{"d_model": 512, "d_mlp": 2048, "vocab_size": 32768, "activation": "tanh_gelu", "positions": "learned", "attn_scale": 0.0884, "init_std_down": 0.0, "lr": 0.0102, "lr_head": 0.00652, "final_lr_fraction": 0.02, "doc_mask": false, "train_tokens": 818900000}
Each number is 128 + 24 x the weight over the matrix's rms, rounded and kept within 0 to 255. Layers, rows and columns count from 0.

# layer 8 attention key, 512x512, rms 0.0669, rows 5-31, columns 256-383
[[111  95  97 106 189 103 128 121 113 101 117 126 127  91  82 108 125  91 139  99 130 128 156 147 142 127 158 129 113 134 106 112 129 111 133 156 142 114  83 123  97  95  99  95 174 112 143 156 129 128 112 134 164 143 126 134 141  95 111 102 159  96 144 105 136 167  84 135 124 107 141 149 190  88 143 120  97 127 144 140 113 102 155 143 106 109 125 154 122 112 185 124 116 118 132  94 137 140 135 114 124 105 122 168  91 156  94 157 139  97 123 130 115 105  79 127 115 124 158 105 160 124 160 125 102 114 175 126]
 [154 108  90 157 116 155 141 127 115 125 127 192 134 133 146 137 138 143 161 123 101 130  96 107 161 113 163 129 162 113 123 139 165  86 152 106 105 120 152 162 138 102  66 139 143 186 151 108 125 144  76  83 144 130 113 105 136 164  86 166 106 150 152 132 149 147 114 132 148 106  86 111 143 105 159 135 168 106 130 119 152 122 115 100 164 110 169 112 146 113 115 145 121 142 145 145 138 109 156 126 104 134 140 138 114 125 118 150 141  93 160 121 145 170 130 119 153 147 136 157 120 143 122 177 142  99 118 100]
 [150 109 132 112 147 114 158 109 133 140 104  93 145 139 105 157 111  87 125 148 128 146  99  97 101 109 109 131 186 132  86 121 104 121 109 156 117 120 120 153 107 144 120 124 109 132 135 150 112 146 142  66  92  88 107 123 140 165 138 107 117 135 108 134 141 143 140 107 121 149 146 109 217 174 132 121 137 131  92 132 132 104 109 151 126 133 127  93 112  88 114 139  91 114 149 118 136 135 170 117 151 116 108 148 123 104 129 131 125 127 107 147 139 126 133 140 136 138 134 129 136 136 118 120 139 123 132 135]
 [168 143  95 143 155 118 102 166 123 138 145 128 113 166 128 125 150 145 114  94 105 161 129 115 127 119 106 108 179  96 118 154 143 115 174 139 109 159 185  93 106 150 144 123 135 131 149 143 137 159 116  93 108 121 155 117 123  72 150 111 146 127 112 146 126 124 117 124 131  90 129 122 120 104 156 114 106 131 140 144 110 138 155 129 126 145 136 125 158 183 123 176 126  77  97 131  99 149 139 141 148 134 120 131 156 119 101 116 131 137 134 118  93 119 150 115 132 148 118 100 111 138 141  91 135 134 113 111]
 [133 156  92 126 130 141 128 131  99 115  74 136 105 120  96 148 154 134 125 137 143 126 138  99 128 114 142 117 142 111 141 134 143 153 124 137 117 174 129 117 111 104 153 151 131 145 165  98  80 170 136 105 151 186 114 159  97 116 112 168 142 116 105 118 134 149 124 141 142 127 141 140 139 130 111 134 129 126 148 135 118 116  95 114 126  88 126 155 166 122 147 143 126 127 138 143 106 134 123 138 117 121 125 109 129 128 176 131 141 101  93 119 110 122 143 108  60 141 160 116  96 154  73 128 100 161 106 122]
 [128 104 164 123 145 156 147 137 127 126 110 130 125 162 127 147 134 150 119 168 114 147 165  91 132 149 126 123 151 144  93 131 148 179 148 128  81 151 110 164 149 101 126 134  86 110 143 102 114 114 171 114 111 147 138 139 159 156 130  82 163 116 108 110 135  86 101  96 154 154 155 121 124 118 154 156  94 154 115 127 116 117 149 119  96 167 143  96 121  92  96 148 139 139 161 182 130 100 136 113 146 135 120 147 130 130 151 109 151 102 135 115 156 125 144  83  99 157  93 126 157 154 132  78 113 111  67 118]
 [128 171 115  93 147 117 102 135 157 119 153  99 100 121 123 155 100  91 155 128 102 150 137 137 126 116 137 135 156 128 117 130 110 137 113 126 136 114 129 140 116 121 165  89  97 122 119 140 140 155 139 140 100 127 158  89  97  97 121 147 186 135 148 148 133 121 159 128 128 155 146  96 113 141 145 114 119 128 152 122 126 112 108 117  91  61 146 137 128 108  78 107 126 123  98 121 117 142 146 110  88 133 145 103 119 124 113 147 121 133 131 133  84 140 120 125 120 140 128 139 155 133  94 121 170 215  85 130]
 [169  90 108 122 147 115  98 132  98 104 146  91 148 131 122 111 117 148 145 139 133 142 139 125 150 118  97 120 116 105 112 121 132 150 119 142 149  94 110 120  76 153 151 130  77 136 148 137 150 128 121  90 108  87 170 110 145 109 140 116 116  95 126  97 166 134 128 114 113 124 147  92  94 131 111 155 153 121 105 133  95  97 130 134 106 134 135 139 120 122 122 148 149 115 147 152 129 127 171 109 142 132 109 129 135 145 142 150 139 118 128 115 122 137 116 109 136 126 119 170 137 111 111 104 115 126 158 124]
 [195 149 140 138 100  86 108 137 123 104 124 151 120 149 134 122 162 124 135 151 149  88 141 117 135 130 138 145 109 134 149 146 115 120 127 112  87 143 136 124 109 185 155 111 100 154 117  70 125 120  93  85 131 133 132 129 138 104 131 136 130 170  93 126 109 155 127 116 110  80 133 118 145 119 109 136 153 121 157 133 116 158 158 148 130 147 159 107 104 119 113 128 147 127 133 160 116 113 185 133 149 169 114 120 159 122 101 146 137 150 143  90 146 141 114 124 128 134 115  95 136  86 136 106 142 110 143 151]
 [124 159 125 133 154 132 101 130 109 140 137 158 122 148 172 107  93 146 119 130 139 130 161 161 111 169 106 115 141  95 140 100 142 136 118 106 163 101 146 110 100  85 124 108 170 180  98 109 122 129  91 134 134 161 142 100 155 137 131  97 158 134 104  91 143 156  99 160 136 115  90 162 105 107  95 129 100 149 143 122 184  92 166 152  95 104 152 119 143 117 118 117 111 142 143 134 140  98 116 123 105 130  78 162 125 174 176 112 126 115 160 133 141 136 115 138 169 166 125 155 109 160 154 109 123 140 142 148]
 [106 136 107 166 133 126 130 146 142 128 146 121 101 171 152 113 105 112  96 130  95 143 142 146 132 129 129 150 131 106 127 101  92 122  79 170 130  87 130 153 139 156 159 148  86  97 101 156  90 153 143 127 107 131  84 128 114 131 133 130 134  98 139 164 152 175 115 167 147 126 111 120 145 114  96 129 150 144  92 135  96  68 142 134 138 161 175 155 123 136 127 178 123 123 135 103 168 119 126 106 103  38 135 151 125 132 122 112 154 110  95 101 156  85 141 131 127 130 140 135 142  78 143 102 119 165  87 137]
 [112 138 142 113 121 117  98 175 144 112 135 131 121 132 158 138 178 154 126 103 124 169 136 190 138  99 119 134 136 160 106 132 126 126  95 155 173 125 130  95 146 140  93 143 151 118 111 147  95 116  90 110 146 150 129 143 112 132  84 123 147  86 110 170 128 148 127 126 105 125 120 150 120 121 103 114 138 136 137 121 127 165 137 121  84 167  83 129 133 148 159 138 107  86 133 113  91 124 122  97 127 107 148 176  89 127 121 163 102 146 162 140 163 154 133 148  89 146 128  94 117 127 121 157 100 140 150 128]
 [118 114 137 116 105 124 138 113 139 149 124 113 125 118 154 108 138 148 103  60 125 116 186 126 124 184 101 119 149 119 113 100 153 154 121  82 163 150 128  82 135 130 125  94 153  89 145 102 176 116 128 128 120 143 139 135 157  75 125 102 113  77 108 111 166 168 141 138 102 137 109 141 128 109 120  66 106 140 151 148 121 134 141 107 146 152 138 159 117 110 113 128 142 152 150  57 126 125 116 167 112  79 146 112 148 109 145 141  81 141 134 141 104 120 113 116 150 139 125 141 101 127  95 125 164 144 111 126]
 [105  99 156 110 183 146 145 104 124 157 135 132 110  90 106 134 146  98 148 153 166  96 167 148 151 107 163 117 126 123 104 113 133  91 112 131  95 161 143 106 139  91 158 125 100 158 121 147 132 111  68 113 136 141 145 140 145 126 133 108 120 139 112 144 146 131 147 123 142 100 111 120  69 121  89  99 116 136 100 131 108 129 110 182 139 142 127  90  87 144 135 152 138  91 110 128 115 106 135 108  83 114 171 132 167 138 122 126 123 123 138 123  95 136 157  91 139 150 140 138 123 183 168 133 121  98 110 135]
 [112 154 113 168 178 144 138 122 140 164 191 146 147 107 103 126 144 170 109 120 149 104 152  88 140 110  68  96 133 142 152  87 109 145 122 100 149  90 106  89 160 118 109 106 152 142 118 124 140  95  93 133  85  89 161  94 114 116 127 146 127 134 119 168 109 134  98 122 158 121 107 162 122 126 124 156 140 156 131 127 119 114 117 140 140  98 169 133 121 128 119 110 119 111 141 108 132 122 103 113 153 112 132 134 143 112 109 124 124 132 143 126 126 119 142 128 127 105 132 150 113 116 106 136  86 189 133 169]
 [152 151 157 148  96 140 110 177 106 138  94 137 178  77 178 103 114 127 164 119 109 124 148 136 111 161 109 111 118 165 143 144  96 147 137 115 139 119 127 130 158 110 134 144 111 117 148 134  96 126 119 127 119 122 115 111 129 119  99 114 107 127 111 138 108 114 108 133 132 113 145 125 177 144 137 110 120  95 159 135 150 104 115 118 130 109 137  94 122 163 133 153 166 105 127 156 149 181 117  90 130 158 119 159 144 117 136 107 107 133 138  93 154 139 133 165 117 137 136  91 139 117 105  92 110 121 131 131]
 [163 139 104  95 168 173 132 145 114 114 126 108 106 119 135 116  93 145 140 149 105 132 148 126 154 113 130 112  97  82 138 124 146 113 143 159  93 117 150 124 131  98 135  80 152 156 121 141 127 100  86 116 107 142 163 151 150 148 121 151 129 144 158 116 160 107 122 105 122 134 152 129 141 127 121 105 129 124 102 144 141 122 174 138 165 149  98 141 104 114 123 162 144 110 128 125  98 136 107 128 100 158 146 106  98 111 122 172 109 163 144 103 130 150 133 129 113  82 124 173 154 140 106 142 124 104 155 104]
 [ 89 137 116 113 147 117 128 151 109 140 139 123 131 132 146 100 131 158 122 103 140 146 135  84 119 125 100 165 126 114 132 158 165 100 119 142 149 153 128 137 119  82 104 122 164 121 114 134  86  80 167 146 136 114 111 112 124 121 119 125  99 134 144 119 137 125 141  98 158 130 128  99 105 170 115 105  99 165 137 116 121 108 120 118 104 168 101 111  49 129 114 134 143 122 115 129 143 123 120 115 147 129 145 102 130 171 149 135 160  79 124 108 122 132 124 147 144  96 109 116 127 149 126 126 153 100 185 166]
 [128  99 146 110 135 145 138 138 162 141 128 142 122 149 136 153 143 139 112 134 148 137 123 127 126 109 131 134 148 155 120 110  80 121 138 116 109 123 122 119 146 114 130 153 155 144 120 126 129 129 124 109 138 137 119 121 113 125  75 136 132 151 115 123 113 174 161 104 121 161 170 136 120 143 122 131 124 112 137 134 168 177 136 150 146 157 109 136 131 141 156  79 132 140 114 146 176  95 147 126 171 120 122 102 107  93 148 151 134 124 141 113 168 116 157 135  86 114 116 151 150 120 153 132  90 103 121 122]
 [ 65 180 123 141 147  97 117 125 126 147  93 138 146 169 145 175 111  81  90 123 119 145 120 120 138 127 167  97 113 146 178 157 157 188 152  93 118 130 132 123 108 102 110 109 133 110 154 142 118 141 148 148 129 118 109 116 105 147 119 117 122 131 108 109 133 107  86 104 161 118 136 140 160 133 121 139 120  95 143 114 146 143 103 152 142 140 111 160 136 122  87 131 114  65 130  95  94 133 147  99 117 147  97 155 111 127 107 143 107 141 143 164 126 148 137 154 146 103  98 166  95 128 178 146 105 124 110 112]
 [159  91 110 145 106 100 103  96 142 108 144 154 124 146 121 128 115 135  96  91  97 158 104 129 178 137 119 102 135 143 143 147 145 114 130 104 135 101  96 112 151 128 138 176 135 117 127 148 120 149 132 187 133 177 101 114 134 112 105 125 127 117 159 104 136  82  81 133 149 151 102 155 145  92 100 139 122 104 141  80 148 116 155 137 139 104 177 106  99  76 113 125 149  58 126 133 125 113 141 106 133 120 109 151 150 104  84 107 164 173 122  99 139 125  98 142 101 114 107 126 153 109 140 103 133 147 110  97]
 [145 146 142  69 161  74  95 144 145 115  80 149 105 118 113 102 106 164 143  91 135 135 150 128 139  99 129 107 134 111 115  98  77 157 109 118 124 100 103 140 145 133 133 147 154  90 127 143  84 144 117  88 119 130 160  89 147 126 137 110 125 115 123 159 116 150 145 131 141 105 111  67 137 151 121 113 116 144 143 100 160 125 137 132 109 107  90 168 156 106 139 116 114 126 122 147 119 106 171 101  63 142 131 137 176 124 137 173 141 118 104 134 137 110 157 128 151 147 142 125 109 125 159 151 122 128 170 167]
 [108 153 119 119 117 114  83 130  87 162  81 134 131 141 142 154  89 116 142 111 112 126 149 108 106  80 133 109 133 100 121  70 141 152 111 163 118 153 123 114 120 151 116 118  98 140 152 128 151 133  93 120 119 103 132 123 129 171 166 120 126 126 155 158 155 135 145  99 101 119 140 142 134 139 137 124  98 117  99 105 151 151 121 113 144 118 113 141 140 149 146 120 175 136 143 132 118 118 152 118 144 166 126 143 164 178 141 101 105 161 132 132 124 115 146 143 137 129 116 113 161 134 132  92 108 143 103 144]
 [151 125 130 105 129 145 141 136  98 145 119 132  98 153 139 146  95 135 117 128 131 102 100 167 151  81 109 105 127  91 133 174 118 133 146 118  99 148 117 113  93 131 130  83 137 105 114 103 125 121 170 119 135 131  85 141 109 126 132 154 122 135 181 141 122 116 118  86 135 123 144 135 157 102 175  99 103 118 149 137 111 107 139 145 103 116 121 133 127 115  79 112 126 137 151 115 172 101 126 122 140 139 126 110 114 120 116 119 145 105 164 140 114  68 160  98 117 163 148 118 131 115 136 134 160 133 132 179]
 [102 181 128 147 108 143 103 127 125 130 175  94 157 152 119  93 167 110 148 129  86 107 126 169 130 147 124  91 145  92 107 137 128 125 163 116 138 125 115 142 125 150 118 155 163 163 174 182 142 102 130 138 141 127 114 135 150 117 125  97 120  89 123 149 126 117 150 171 142 139 123 135 124 164 137 117 151 108 123 109  68 128 141 147 104 120  85 131  92 104 146 118 138 141 120  85 137 148 133 143 140 153 124  92 120 157 117 124 100 129 135 121 144 158 166 134 146 121 104  96 114 113 139 104 137 121 178 134]
 [118 135 116 137 119  93 124 127  97 133 162 151  89 168 119 154 132  83 144 143 131 175 116 120 112 163 141 128 161 128 142  97 120 113 131  90 123 159 102 108 127 108 100 125 142 110 176 149 135 102 156 138 147 147 171 134 138 128 133 106 122  80 145 112 107 110 104  95 145 162 141 164 104 126 114 117 148 142 146 149 127 100 158 129 121 119 133 127 131 107 131 140 139 125 157 131 133 117  92 113 126 113 128 141 124 108 145 135 146 147 156 127 124 160 112 118 186 142 119 136 123 127 124  90 138 150  95 159]
 [143 128  81 156 118 139 126  95 133 131 125 120 115 130 130 115 143 141 130  79 126 102 146 124 114  97 118 103 163 148 107 181 127 137  78 123 101 134 124 124 165 113 175 127 146 129 157 141 143 101 103 180  82 130 147 137 123 163 155 110 127 143 124 103 163 121 109 102  96 109  77 163 102 115 124  75 106 114 132 129 111 138 149  92 130 112 122 130 139 150 114  99 116 113 138 160 122 153 123 137 105 134 117 147 125  96 129 124 132 140 100 136 131 176  98 190 120 116 126 103 117 123 138 106 100 139 120 174]]
# layer 8 attention query, 512x512, rms 0.0677, rows 6-32, columns 256-383
[[ 97 130  97 156  99 157 162 118 103 114 169 122 135 135 147 114  91 153 127  94  75 113  86 105  64 124 161  92 142  85 114 120 152 123 130 111 111 113 106 103 117 143 147 137 111 110 133 116 130 103 121 138 113 142 153 162 156 130 131 104 116 135 158 127 130 110 135 123 118 103 112 149 136 119 145 111 131 124 112 123 135 101 127 155 163 124 163 141 159 111  98 126 157 149 127  94 154 121 127 128 123  90 114 126  78  82 153 151 153 104 131 130 154 136 131 135 106 111 108 123 151 153 114 153 134 141 113 173]
 [128 117 110 113 133  77 151 134 136 146 118 114 119 125 122 174 124 142 106 146 123 124 136 159 145 127 143 129 130 102 155 126 181 100 122 148 143 101 141 128 156 110  96  71 112 115 134 124 113 139 157 114 118 108 139 101 147 173 117  98 132 135 104 123 174 144 121 101 118 165 103 131 124 101 142 115 124 117 116 131 123 125 142 135 121 130 156 108 110 139 105 128 115 134 135  83 138 106 137 112 151 121 143 192 160 129 141 114 117 168 112 155 105 127 128 121 104 114 116 141 145 147 147 149 171 123  87 129]
 [102 121 119 151 124 122 133 122 115 124 157 138 144 137 125  84 133 128 120 138 129 122 122 114 118 156 147 110 109 112 123 139 115 119 108 126 102 152 109 149  98  96 130 153 126  70 139 137 128 129  81 143 137 172 104 104 134 150 135 135 103 135 159 176 113  85  96 117 148 115 119 118 129 123 142 119 144 148 113 140 123 120 133 163 130 121 112 134 180 138 128 135 153  98 127 129 140 104 158 154  95 151 126 102 127 160 121 123 115 132 108 138 127 145 148 128  91 174 149 101 140 123 145 116 114 145  85 121]
 [145 146 143 126 157 112 164  91 117 107 101  83 116  53  92 141 138 171  98  95 165 114 152 112 150 161 117 112  94 137 166 124  97 137 116 114 128 134 105 122 153 143 135 137 123 135  86  63 123 148 119 146 128 123 130 169 121 139 116 130 137 147 126 101 136 154 159 149 112 155 114 137 170 145 137 105 119 151  96 129  99 159 132 120 146 152 160 132 129 149 128 116 126 155 169 113 159 108 127 136 124 119 108 126 141 125 132 132 140 137 165 128 106 108 104 100 111 118 100 133  87 138 160 133 121 133 119 147]
 [142 117 133 134 107 124 137  63 128 125 125 120 119 102 107 128 108 162  95 133 151 101 119 114 156 105 119 124 105 136 160  91 131 158 110 103 138 118 144 108 110  73 145 120 153 145 167 106 141 169 119 149 115 127 115  84 155 138  99 128 171 130 112 160 152 176 147 143 132 125 118 153 165 162 151 159 175 136 140 119 104 115 111 126 115 106 114 128 178 164 123 141 134  80 134 123 109  99 105  95 136 136  96 141 131  93  94 140  85 100 160 124 122 136 105 144 117 137 151 123  85 130 151 134 154 139 135 116]
 [ 92 163 171 103 148 123 103 124 107 111 126 103 124 130  85 151  95 162 134 129 116  94 151 170 113  83 132 144 100 131 121 123 122 141 134 136 136 139 130 117 139 146  97 138 122 133 157 137 147 155 145  90 151 121 117 127 145 178 146 121 148 135 105 134 136  91 156  98 119 108 114 128 100 136 157  80 135 161 151 117 131 132 154 130  84 140 148  81  96 143 115 154 132 162 122 106 135 146 112 143  97 132 141 138 145 109 114 112 111 152 108 120 117  97 141 119  84  97 103 157 116 109 169  78 106 133 137 159]
 [147 114  99 150  98 153 144 133  81 105 134 147 106  82 111 109 129 138 108 171 128 119 177  72 128 107 123 138 104 131 137 122  85 127 114 122 131 114 140 136  67 113 151  81 145 180 136 141 139 119 138 120 147 108 105 175 147 157 113  89 155 103 118 132 174 128 107 128 150 117 127 136  94 181 155 129 133 133 148 128  84 132  92 156 109 146 145 120 148 124 154 132 125 118 100 137 155 118 129 151 110 130 140 154  91 143 160  92  99 156 105 132 133 128 153 100 138 139 123 152 165 126 132 122 140 140 120 139]
 [158 164 129 156 105  81 158 127 181 107 135 134 110  82 102  88 157 140 139 140 135 130 125 129 115  98 128 117 147 139 148 114 112 135 140 138 111 157 104 138 103  93 139 136 115 134 163 144 131 100 111 116 105 131 123 175 132  84 122 121 151 109 121 141 108 105 110 158  98 131 108 136 134 107 131 100  90 155 109 127 107 139 144 156 123 148 114 171 128 132  69 154 113 114 129 137 118 168 100 101 133 154 147 146 156  93 131  81 103 168  98 127  92 150 161 129 111 165 113 100 158 128  99 139 120 113 121 137]
 [140 111  69 160 127  98  74 130 140 129 117 127  72 132 129 144  87 152  99  84  97 129 147 166  85 144 146 100 163 101 160 149 123 113  86 146 117 148 144 132 140 127 148 120 123 137 136 145 114 113  85 138 125 142 144 117 128 114 134 123 129 105 141 113 132 118 130 132  97 107 132 122 105 121 124 164 152 122 145 112 165  98 100  97 102 128 140 107 159 132 152  94 173 110 128 136 129 112 127 126 138 129 104 153 133 141 126 142  85 116 136 103 110 154 140 108 122 114 129 135 150 131 125 116 102 147  98  99]
 [102 112 107 111 105 125 113 153 107 118  92 112 122 160 105  81 149 105 153 131 131 130 114 124 162 111 130 148  98 120 172 134 152 107 117 141 121 131 149 143 185 111 130 129 132 137 112 148 118 119 121 146 154  94 120 115 101 123 117 158 165 134  75 133 156 148 115 132 133  95 100 104 113  87  94 192 147 118 105 131  76 127 136 133 124 133 130 121 154 116 146 139 110 114 141  99 131 149  96 122 124 107 138 171 142 134 152 147 150 111  55 133 147 129 162 160 112 132 122 123 123  99 133 131  48 133 132 108]
 [120 119 164 152 110 102 157 147 141 187 142 157 181 123 110 122 134 113 139 120 156 155 127 147 124 113 164 137 158 129 105 140 142 133 122 117 144 180 159 110 185 135 104 117 150 136  96 170 118  98 150  70 129  93 155 150  85 163  84 125 156 117 117 150 117 144 111 110  98 159 136 145 142 110 118 153 120 122 160 157 137 120 132 112 152 136 145 135 126 157 127 143 148 145 129 117 135 115 167 110 125  90 108 182 148 143 121  91 140 130 108 140 128 131 139 121 154 168 130 109 134 107 142 122 109 139 144 119]
 [140 118 103 119 128 127 127 111 113  99  53 127 128 106 140 110 132 154 143 150 146 134 144 151 165 110 147 123 130 174  97 112 145 167 133 183 146 121 146 121 109 129 128 120 142 105 146 119 125 149 119 107  68 183 106 121 114  91 126 127 128 131 137 136 145 126 126 126 121 101 106 144 143  71 129 125 124  91 195 155 131 134 163 129 122  89 113 135 123 149 116 139  78 154 141 121  88 134 156 144 145 101 155 142 136 116 119 108 106  89 102 150 105 109 139 134 145 122 148 120 129 148 119 162 110 105 120 119]
 [157 133 110 125 144 123 113 148 134 182 126 135 123 108 171 129 156 120 154 128 131 132 132 157 129 121 120 119 109 123 137 117 121 126  88 109 151 118  91 121 129 152 145  82 113 125 144 125 131 114 112 128 148 146  81 110 129 105 100 152 147 175 125 138 146 153 151 150 155 138 154 157  85 128 164 106 114 128 108  93 120  95 158 141 123 119 158 176  93 137  96 116 112 127 114 114 123 150 132 153  85 126 123 119 161 134 129 134 137 143 107 146 134  90  93 152 110 130 123 171 125 129 158 146 158 158 141 162]
 [108 104 123 116 125 179 114 126 125 124 122 165 121  87 131 135 162 162 114 104  66 130 103 155 135 124 115 123 124 135 138 134  98 143 155 143 145 136 157 125 141 172 100 151 168 127 183 117 140  87 129 127 157 124 142  97 143 152 112 105 157 126 113 121 137 118 130 169  98  92 131 119  84 120 137 136 131 149 173 128 125  89 140 136 102 136 132 143 133 125 114 101 124  99 136 123 170 119 141 132 133  82 137 125 123 114 140 132 153 125 137 149 117  96 101 144 108  93 115 128 139 164 130 110 133 123 129 105]
 [120 143 123 125 104 154 150 127 122 102  93 122 145 146 144 120 115 115 149 127 130 124 121 106 123 134  76 148 123 123 126  82 117 142 133 144 114 111 162 118 153 128 106 104 136 145 133 114 145 123 114  95 119 122 145 140 101 135 150  92 114 108 100 116 128 112 118 130  97  91 110 130 120 141 167 112 134 103 119 113 122  89 123 144 154 136 112 116 127 136 143 157 146  93 121 127 112 113 160 115 125 111 166 124 135 183 165 126 133  82 149 128 178 117 113  99 117 123 180 114  97 125 124 145 148 153 114 132]
 [ 90 154 145 153 122 132 149 133 153 125 140 116 118 122 153 129 131 106 131 127  95 138  93  91 146 160 136 131 121 118 157 121 123 146 153 141 129 143 141 108 157 192 159 106  81 129  93 151 122 115  95 118 147 165 145 100 126 111 131 117 145 151 148 160 131  97 129 119 120 110 104 124 119 129 134 109 104 143 121 113 112 153 139 142 137 155  91  96 113 131 125 130 143 138 114  76 143 143 124 118 114 104  87 114  98 108 104 164 100 144 110 125 156 160 163 126 115 131  96 114 158 160 117 104 136  90 143 182]
 [145 126 147 131  90 115 129 142 156  96 154 100 111 148  92 119 117 182 104 141 143 136 150 118 124 115 118 131 141 167  90 130 158 145 136 135 152 156 129 173 122 120 104 121 118 109 139 118 159  97 141 117 119 120 134 163 124 116 156 141 114 111 172  92 104 139 174 145 148 100 147  89 121 137 124 107 131 163 122 117 135 147 100 103  90 150 119 138 142 121 168 140 117 167 172 145 107  88 105 100 118 129 150 119 112 136 109 134 117 130 126 164 135 103 157 138  78 109 122 151 127 127 129 119 122 109 160 143]
 [ 97 112 120 121 122 128 174 110 129 104 140 152 104 135 154  99 114 129 135 118 124 131  81 129 120 176 155 131 172 119 122 102 141  75 131 146 107 153 112 162 113  89 157  95  93 181  99 125 131 152 106 144 156 111 149 153 125 153 147 164 100  94 114 113 128 117 170 156 122 153 190 149 148 115 116 135 120 122 145 138  70 104 130 146 145 146  99 155 129 126 126 124 167 118 175 140 139 148 158 121 140 122 104 122 134 111 130 128 160  99  89 110 119 112  94 143 113 135 133 151 147 146  96 157  98 155 172 121]
 [129 104 156  96 108 150 124 142  99 165 172  75 128 156 128 136 100 117 125  97 132 120 115 111 130 127 154 143 136 137 139 114 129 151 102 130 149 111  93 128 154 119  87  92 139 173 119  88 133  94 146 152 157 106 121 119 135 137 157 121 117 121 169 129  92 119 116 141 134 141 115 150 136 131 138 121 125 102 165 110 138 120 148 106 113 131 124 138 144 119 126 115 149  99 152 105 142 108 130 131 121 131 130 160 139 128 158 123 169 127 172 120 127 154 153 132 144 131 132 159 130 114 152 129  98  97 125 129]
 [124 125 128 122 109 135 116 132 116 154 131 134 139 101  83 134 102 118 128 138 119 115 128 157 150 133 154 150 162 101  86 103 114 149 114 117  93 151  94 116 131 147 109 185 156 143 120 157 156 150 122 153 170 131 123 118 153  91 164 144  95 115 105 115 135 133 124 128 115 130 119  96 145 145  94 115 136 150 131 128 151 121 115  97  96  93 149  97 139  97 111 135  91 101 130 122 144  79 145 150 101 146 108 102 159 131 135 113 111 174 124 161 136 138  84  95 129 129 103  87 122  80 132  97 110 117 144 115]
 [138 156 128 145 121 111 101 105 102 126 136 154 148 134 106 150 153 158 146  92 135  72 130 136 129 138  72 172 155 162 117 123 125 122 113  90 129 121  99 114 111 109 123 124 144 174 140 110 106 126 133 113  75 117 136 158 117 159 114 126  90 143 134 137 132 114 138 132 129 148 117 137 113 118 141 129 146 154 143 140 152 133 128 132 143 139 124  94 112 100 135 134 130 139 162 148 157 128 181 103 129 162 130  98 159 164 148  78 139 109 125 135 139 117 102 114  94  81 140 102 152 138 112 136  89 108 133 125]
 [119 112 119 121 109 153 143 130 122 127 119 127 177 110 140 139  77  85  74 130 131 120 168 100 133 151 136  95 130 122 113 110 150 145 149 144 104 128  93 136 125 179 137 115  94 127 105 130 133 144  84 141 143 144 144 111 107 105 152 133 160 183 168 178 128 161 123 151 172 112 100 111 112 147 107  78 104 104  85 165 145 128 140 138 136 124 143 114 137 118 125 109 134 110 118 166 140 138 163 152 113 117 109  74 153 136 150 114 109 149 142 120 123 139 116 140 107 147 136 128 103 146 108 108 122 143 142 131]
 [ 64  87  94 135 145 125 142 106  92 109 111 118 102 156 113 150 139 109  95 130 150 113 101  89 106 146 125 106 113 103 136 164 139 158 143 106 141 107  50 140  99 102  93 126 160 143 150  64 102 219  76 116 161 114  78 134 138 148 153 172 138 102 136 151 136 114 143 139 116 126 147 138 123 142 154 121 109 158  93 120 116 113 130 112 124 138 107 127 116 116 120  78 133 124 129  80 129 102 140 125 123 118 123 139 109 114 110 174  96 112 153 116 116 130 126 113 121 150 118 146 105 143 121 160 129  79 123 130]
 [136 136 121 148 118 143  98 131 144  89 148 101 185 159 136 134 182 106 143 159 115 105 143 132 144 148 176  99 115 141  91 134 111  95 135 130 104 143 129 127 144 158 145 117 133 105 181 171 139 121 134 130 135 113 150 139 142 118 183 137  96 129 112 140  71 104 132 161 153 156 114 118  92 149 144 102 123 117 131 142 185 141 173 100 173 113 123 152 124  97 124 117 138 122 138 111 120 140 178 142 124 115 104 117 117 104 158 147 140 138  86 103  99 145 143 140  89 121 139  75 146  98 111 164 160 143 149 153]
 [129 111  97  97 108 118  95 145 130 153 125 141 146 134 107 130 114  96 106 135 121 117 159 156 121 113 158 150 135 154 123  98 130 100 118 129 134 158 101 106 163 103 105 120 157 126 155  82 128 111 144 150 153 102 146 113 121 167 145 144 160 146 144 130 137 127 119 140 106 135 159 156 158 105 134 102 135 120 144 127 189 103 126 144 114 111 162 109 162 155 141 142 122 147 118 117 115 109 125 117 164 132 112 101 130 115 133  99  60 148 148  65 148 147 107 105 130 139 135 144 139 126 133 125 134 164 135 128]
 [110 143 118 164 113 140 126 149 129 122 135 135 125 141 150 142  96 156  80 112  94 185 126 133 115 103 171 192 151 140 144 157 134 187  83 166 110 143 148  96 145 115  82  95 121 151 111 101 124 126 100 116 119  84 124 113  71 112 174 104 143 115 145 100 105  92 155 131 140 131 147  86 106 111 119 119 164 117 109 123 175 113 157 135 134 104 138 124  84 139 110 120 114 139 140 128  89 146 178 136 159 160 105 100 142 148 128 105 144 125 128 153 121 121 153 127 133 172 142 148 143 136 112 134 106  64  96 141]
 [142 117 131  89 114 100 135 198 125 133 142 140 130 124 121 129 111  97 131 155  75 164 145 169  95 114 117 163 121 158 141 133 139 135 144 140 176 146  84 134 144 137 135 160 138 134 164 128 153 112 142 116 170 106 138  70 131 134 116 150 157 122 157 130 149 109 130 160 141 153 112 140 124 116 141 135 114 145 124 113 101  75  90 114 103 141 174 147 153 123 144 150 110 134 108 101 121 106 106 138 140 120  85 131  91 129 105 138 115 150  94 146 155  87 137  98 131 153 128  96 145 143 144 121 138 104 113  95]]